python train.py --norm="rmsnorm" --norm_place="pre" --rope_base=500000.0 --tie_embeddings=true --init="normal" --init_std_o=0.00511 --beta2=0.98 --grad_clip=2.0 --schedule="wsd" --decay_shape="linear" --batch_tokens=131072 --doc_mask=true --dataset="wikipedia_en"
Each number is 128 + 32 x the weight over the matrix's rms, rounded and kept within 0 to 255. Layers, rows and columns count from 0. Numbers have three digits each.

# up: layer 6 MLP up, 832x320, rms 0.0408, rows 582-595, columns 160-319
# down: layer 6 MLP down (transposed), 832x320, rms 0.0376, rows 582-594, columns 160-319
# gate: layer 6 MLP gate, 832x320, rms 0.0401, rows 583-595, columns 160-319
up582:166152144157193164155139104176122116199128172154149112102141156180101151099112097113174172158123169121135135132125087185106094091207142089123151140175112096156066191109106116145126088101062141151107133129128072141131132165118128090122104097130122130152113124117146110087086177128101172157132115162184117078131081131116183140113138133137162088127163140147126081086101028159158070117099114136092082105141148170120109169168138061106148083182133142056141116087165110099122124086169100
down582:158050108093092080103134153112115159134107127136130127141136081141147108204078112118114083120148174140119080085123119066131155097078107148142095131141146110122121077147145156113138106140169131070108180138112153119144122119111172158127111123169158119114124123110078130144150136119123087125147119093123118144100173123128068125123122164060098151110090148088172126153099168129143149078129141103151140125121138118103146078103061169125131138070110053160134133187110121143098168153113162
gate583:113143151108088151135098163139145132189120147084121099133164125147134168102140135179171176108211122168140135142149088088112115144106119133140062090070126033091093155143152180108095138151102136120121128137091135105081122160142145175084099166111156089108117087161101148121154082152139093056123183079147130087082099148104198140139154099086133071071110069111090123136099142105130114208121131078134144126152133164194112173115163047083185142189141088082110206108130157169147143144144169
up583:147084101139105124131122131145085113141095141120122143180125118151123086084101130073158100105112082072165079095126077130167124064090156123153154206091160147120115114078145110134182062102105149128176109094084146179117155097149138100203104135132142164075134168094148061094146138112083152105095130180131143067182083196115189134120097136091171131099201145057139118166117115163119133133120176089136080092103156181136069082083146136159098149143113119148184074121127167141111196091141139
down583:197089128118128125123128132087128116118116159148179109120180144138163094194078088232168092106187093160096131127046160126136143076107160113131152126181158107126156190102133136136148101125159115122077139185085100129114095169173157104136159130149192189110201153154164124127087195135069131105117196104106124154078099202102125060129148047095139154081127092124179188144136090132113165186106096238128141132114177157072116136081096088155099124114147159121180076148120095175175148171160134
gate584:121105146081085147135170161095207133154166092163110106112203167128156078121129117108107094098132158150103127108164122105171190119122153133113143141131123082117136161078122063121150174134169145188116125135075105053154096112161105105140040183158124117071120137195105149081160183102173092124150125158114137071137172080136124124127141068083154127063138102103131145127144145166174160112110146095124145115152129160055150099130139080137139170079137155121109180076137096137134153117109154
up584:067100139111187112097105160124148121186211169119111170107158140151121177170110136116121144143165125099179094098124162100086156153141138102115141157131105160167120121152127129146148152134141123112066121102127099171104124092105125166201164145178091105086154138199139135128126201157111117123164129080164113097162045043140162150135190107148078124125115132073153120188101181087147129105128106055139137146137183083143152125113120110137134187086095099131100070106107114152142109148143191
down584:152099113147142073163085136169063107148145162151094107141140129099130148141143104120182120082094122141148120143087149123134108041123130153088130087148122121138107144121107138102085104106175106097158153167133141111144073109125104179157145096111063142182175155149132093126170114070091149129073111132136142151110050103124166091124173190090120117119150086103144161122142104062123169146145116127146164141152149133163091061177128042120145126139104094102144128157160130115091118067084077
gate585:159178152117088158145111122145142162207063180134196086114191146106170118132133201147142140142080129129109076143126154134148130141150100117134192128104181149162151080179130110146057166172106137110138090120133157124127099190109127152091157169145107144109101116098119124065112111132099130112067151104157134124167149031176109102120142150135139178105117097213085131158093154096120128158115160137154158095153110142076117209153130137133165105166064137177148162099104161134073078130143131
up585:139181145141097125131145177163106172116094127094112161110160160216160147159210174131135169148131136150120137145167079113141121134155101108136160167130140156096138180087150146120058078129081103099158090109119118086152095147166123141146136190142155100105134185103160112129065125135103104159111142109198111101106095138150128090147108146179160159153156134120125098124092139157133083128172099111063137126138064126145101103116121088149113100131069161094152092139104107142111158147124111
down585:134106124149185122124094080153101115168100132131158210140158085126120173179095127099089073130091173109120131123119135133129149145134110135116085087113112111131129153182090168109152140158151185146109140100104152194071096127149105094138119101126133121119106077152102095071127184119114138109173155133129121088175141142146049113152132138171100202108123154160127169175137058140211129081163186133126199140165187172104141169175082183146140139122163128134064163107092187111150071147140098
gate586:081198148101134148098151048145163107162109055159184111119123137094178119111165113134083144113215122117116108115119146193122107139145110150117195092189123094098066076086133081116108149099098112108116090123151144054072139120130202122120184141144126126111091156149140111120128162128110159082138169117184110045137106201203107111093169123134139141123115077122102098106069115152133117091101155097169088103061173104088146148124110143113165082158050137131129117162156104135073110144090146
up586:144095153150106164123140126193178149133051130115110114138146165098106099164189113158133140161092125154106103093081089111179080108086181074205148092129102179185185095135121090084124142149132117152117128114100147148062061119126147113117060109099099073124186185107150096169117141139123094076076176149093087180125095132144108181102147142138089062141122149131136146101163123147140145173144100147126111084161180124102075091075135163148047111136130110150080147075114099118096118110136103
down586:170129134163123076138171149110083122139160162120109070129170087134113133131133179142153125065164134141162141193181122144084157115136175180143149156102059067139116098151183098100132129122206082164098151132147100141124173142067111130100194155130188172116115126120182154178175117141140150137124130121119177133194077134119109128184079213162148065114121123156111100107119148078136071111085135176110154168107127092122132140178157095155170147133122000144137082135145193097145146130105146
gate587:150124089069064093199104143122182185146117176104153116133085180129154113132086079154127150165170150162142117176156149130099169149166118115106191047078158114112181104125135081094158138095140115152159187102058136061080133122152135086120141140156104117132115181161105101130136104099149151081118112111071143071140140128141080109109141138086102119124104133081122137150106134113150166134130141107095146098098053114136207157177176131129101211135025102139178146098127194143089149144040089
up587:103135173089094098164164114121092134109170148073106169122187170163131173084148181097125142113130074112136139103130162101147147116101170116114138066199157117081118147090092114168139138133153132087104124129091138109107070143151145079136166160120153110107111153128163113105185162086182169095158163147160142097112083106140080103050122156138183079107145144185083138123164045197104124115140137106096081117102100121137119130182151205113108099118106114116179055150114101134129138088133096
down587:114089106152141110098115113144174096100105168170178146154117101152128129173121122196129121151120153152148106129127099130152103153079117116158088181121101094174144156114081183109132082152139130160200134133164115158137151102113097158083147126059169124157075097127200108176050117143118101125153132093157134172121115191140160101164170054090111138099102097121139149100138167107148144158142077120171137181145163083133096120059155088099148109163108087131166087145145094115222138113099212
gate588:089112158118141175103174128170132169135088103137151122115164114140158031187119155080095139212136147131143149163124117166178085091158097097100101112109110143147105149118110107133106166175099134142093170135144142137115164163125167126099137130114104141151017187113139136136136082111126135157143107143072106155150083156158074097071127121132139147065108128170208177089151148180102052112088127092107151144104144137096174120130130095191148078139136141162110155106157110122124095161148081
up588:117131093128126131220170080108049127093137137109137148105147107080120154089151132135082100094182127165128189102148106163104113154134038119169114129124171086119120157098110122146154151139106146166125110146137146154166108142142103196164132127168202100127185104219123125009164149202098123095194149117094153111067131075132157136199107092096073113161115166114105108165101122118158095098112209128177131109104126108105108090102078128146166150121150154127117062189151109140170141135069179
down588:137075114136124156148159140180142178107117163044186124165175096161105089026108127121016134125112098152157113100107139103126153109119157173115094161126096133162088148166117146097117134155073147149082148136121113102133097101185125058157147158136139095090019050087096117079108092100213158150092108127147132118096158145083159123133130080120128143154083117122152151116057113082149120145109123125101137143068123096104091119167145129116145135216158207117180115142125166109146133106151084
gate589:160118139088188112131130119083087144118102108178112178135091174113157186164112093107102149149163166128142086131115160101081151148162091109141152102177089090147183172104165119156150093131109142116185121091108117140162134180141140094109154182118186171129158146043120095190081115093147151122186105121089139109144125107154118068067170139106141138125125133124129097180075129175151086061131094143120133121121133134153163139145044089105116121153161140063129101143146103176134164170092119
up589:129106139106134068101166173136126130157081143138087113166134106138145180124120154078167056149107135147087131117128117075180162122128088138105130157142169131134103109115119140095161104135109114145136147130124067098114122128146102103122091149159122087137110114086098154160121112121146095142160100098137117125141102114115061111097125111143093193125142098125118115123126098163124110095153113086136067146098117135110146131114128096134126082090178107131145110158127111069126121134152079
down589:105118108140103092118055054165146139157159121135137148120117111159122080062199097128140215132104130149148118069089115135117097141142129045156173136115096041177117155178149133137117147130063129150168137134120146124126142127111130095099139124098149143106098163134080116109176094098142114093146111151148126166123145135150126102126139070092156119176111127172099102107100171088198126128162127121154108165158100140136080092101156107126088091200085158074133130068077193144135129145120122
gate590:157161187142107117160082141159168176117101180208148134167140066166079196186157135120115124149167117134169118106134088052119201146179119131106167141151155145182140111071164162142115155167098159146155130176123138152101063199150110155118141144154183072202161128155158140114150188080153141131128151158103139094129114067117105112136140127135118080046099151090086109125070157031159125136161060120122075115085128121145166140191139115064116101215114147159127095148118093122167116098092141
up590:159125057182153178179109093130187123138165121132181114160158134164127122098142110170142070122120106091168141184129168122078122116146090182178159116143160117181133148102099111151171148093106193134195162110126094170167107152129179143081148103125126115153120114158164144127149148044130042136195129164158140077114160123092082128142131114120121137107136149126134114135165175097169129122136201150136110157122093115171048171129204097076107065166185132144114134166157109109174182040107148
down590:097141136109044131049071126150161136098137115120139123124130113096181100166093244163127109136108162055157093121126142147097127109101175134087137100152166148087158160141139159157094176199228102115109086033100112091112100165069017068103133103184116117114124093126128174117102131150154178126110119124114151110108137175097079151137123171161071115109101146144128116146085132128146103162074204121111164085096133191184153151151110171070131109162095122107147141160176176114096151172167131
gate591:131155087107124126133133173096076143131138147167157115085136127166092145139130057180057150121124149106146096086095124129116137102132196106128047098140122128073172140084115168140139215062147145130158115140098131168142128102142111123160153104109140146164153104117133078103178161046150182140120115155150150111116153126157119135078108129107170159096138131211113059129122121165157121172142133133152153124119137176139054107185102129115076154125147133106160160174134140100088190103110133
up591:139089082118153102106128103121141100182164172147152098119140110158131121123096111140101091148149120136083168064144125123142151100159143147158139111143057149142068138141144101090129123100118113096123089062120170133161102117140147153080119177160154166122111169146125079123143102135113127125155102134162117084147176087132139064151150168168103119140151143136145108100145155112095131134212129108136115196099092138110201116153107181144125127169151119144161128116102145082059142208120153
down591:146052122070098087143111102091088118111090103126169142129136154140126096221085148115111152097108114158140078137126114135137117081134095141129109142161131127157131115131157168114132113163183122133105148102158125170142144145142075159130125131109120114159113079127127132145156134092136083109098157152164105118090160148125088119165122144144133082148157165080136157135089097124180128136128157111121118087110128111101106060109093088138110133123164010130167088127140100133126105041136119
gate592:131124149145103147188146185135174161105118157118140151140178188077143101115127083109078151114117137133101120143190089148104135099122194134099113079161110112110178134166121089188122103123084144084091122108119139088135115096138164141117103168076131061134174103171122139098130147139158103118124085106044113173104139179068155117151187110103130135136129142162105080146039114133126131098106175097095119163108151099086120164143164125141119122134150150057121095097181150121129169161173098
up592:143124113158089107199111151098103054115108166121132109143082124085141144161127144185187143109128091151133144133099106093107045185146082115118155123065088111137120113080172145141106140106163155150124130118154085156134149171139130107088132135115064106138096152070160141130097083106090190159102147098124131120153184141141104142133093149048163103201094112057130136158151127110106112114084099124119129116157140180097113101115133126109107164101143127134143118094127140088142115135087063
down592:147120121157136155123116067073107098123100103062138094173098150184119120075139164118115061145146116130092155099101129134161090124112104110114107119183094115154110101126097141098167081185102140140106150150109146087091107134111170175166143110107153113164127102201069113101101080118075183154133091168161153121131140080117135169169041124189146142120117152164093110126125128088084142117169189086182132128111158096127200119148141129101133097194110164123152181080128137153125128116160198
gate593:118150123137106094133082134109191134145098152155113114143141077118163151153122093103109103128148135114180103171147068098123113150163104148126121148144136112110199089150115098200077148134126144131125153077169111153063104182109108162097189181132154126109141104112110132131146161099148144071178092177111138163100179144135125157090083075122111159116081114153110137184136148143116144140191088077144129165115196127109146161163110161112059179135120176073059116154100120146145107191116093
up593:111148118127054154096137122156161138054139133074193064121116121119098135099132105175146135132105118100175169149173123109075221101141170131051135105082094121153120125116066109137126115132136117188127126142141149091124149108123110145133193166070135133142172164114108151112137122091187112162099169189129182098111093110135117101132102128145161111126106135139125125084120127107135144094086117173150178098101073109179217140154135135121141090171075142146105125179118100133131095154128167
down593:142146127109155171135081201139129140101150106143100127120093182079094065159195147085131129101159125150095152115066093096162093094122242078150122126104169158150110104162148146075163165141179121120125105110113115152171113112103108135132066075126123115141067123111200149133118111133104127119122142128037073127181162147150132077071161226114093157137167152086187078115140106115112140144126212076169101105127131111125098101122079080172151183154125123096163127126124107159134140108124102
gate594:153125084144157133157132137138108067139174114122141098120080102121171092150090156131120147158199126117158128200144128153151142134150163123127094075096137134134094147181130137096188075189177111188100128118123116185064133142129099124187128125123158156117080125111118213086129129147130174126103145147134156151130080167093124181158131149092147131161157065147087102131108151071097129140110135084118109123125137112070107175151119186118156142126107097104094143149126135145117196094145135
up594:139096149159105159176147143106164172108157118143152073129117146110120078095197110112141121102096146100130088159152137106139151121168151162188209104119158111145160100092142107155092123087119074117126166139132106111128128075168113138080172118141139154160116126114111100157151102101108091121169109150096099162154213147151134141112105120096128111144096135125158103124095162116135082158100110159132161085157171131123121172097077121171099139149141109217117119112130121121113119170171144
down594:168183107091112133124063139126142080177130125088116182129129079119085212102064148131107136169147143149126156076142081143138113161106130120102140137131094157095108201120117170115175101126186145166154087092094100162092164155164140101160061073146135133091117109184120140100111061136123169089120147189136162091092106127143100124113136128127110098075170081123102218108126107120114146097127153101106130141116078093104080141144196174064141149152109097147125126150180166120131134103103096
gate595:143132084115164171224137118130088151105090107145135107130155120125088062159160196121135112143153147080127133172189131126129116078142137103143084073160068147154098121078152100048143142125111130117060142133180094160133078134098139091151090120162199106108137136116181175170082113123149158087177114094107135117179103121123082162174158141113098164106098090112184137172134123128138185107102143146084133162187109131182118160110101092133110152092147139121134098122151167130129110163120149
up595:099129124127115115136066115079089180142128132144068158119116071149122127117186195129062148108087140131145143164111122130083196129111098128082150097085151160134137097172151107153109162134131093154138156146148090153097120149116136075155086150150155085136100151028137186085092133139117100135107125171121043147164158153137127128147117123167120132109144060095131141124077121142103125135087100148158098160133115123110137089121091044125148107113109125111122109120121134159137103147103086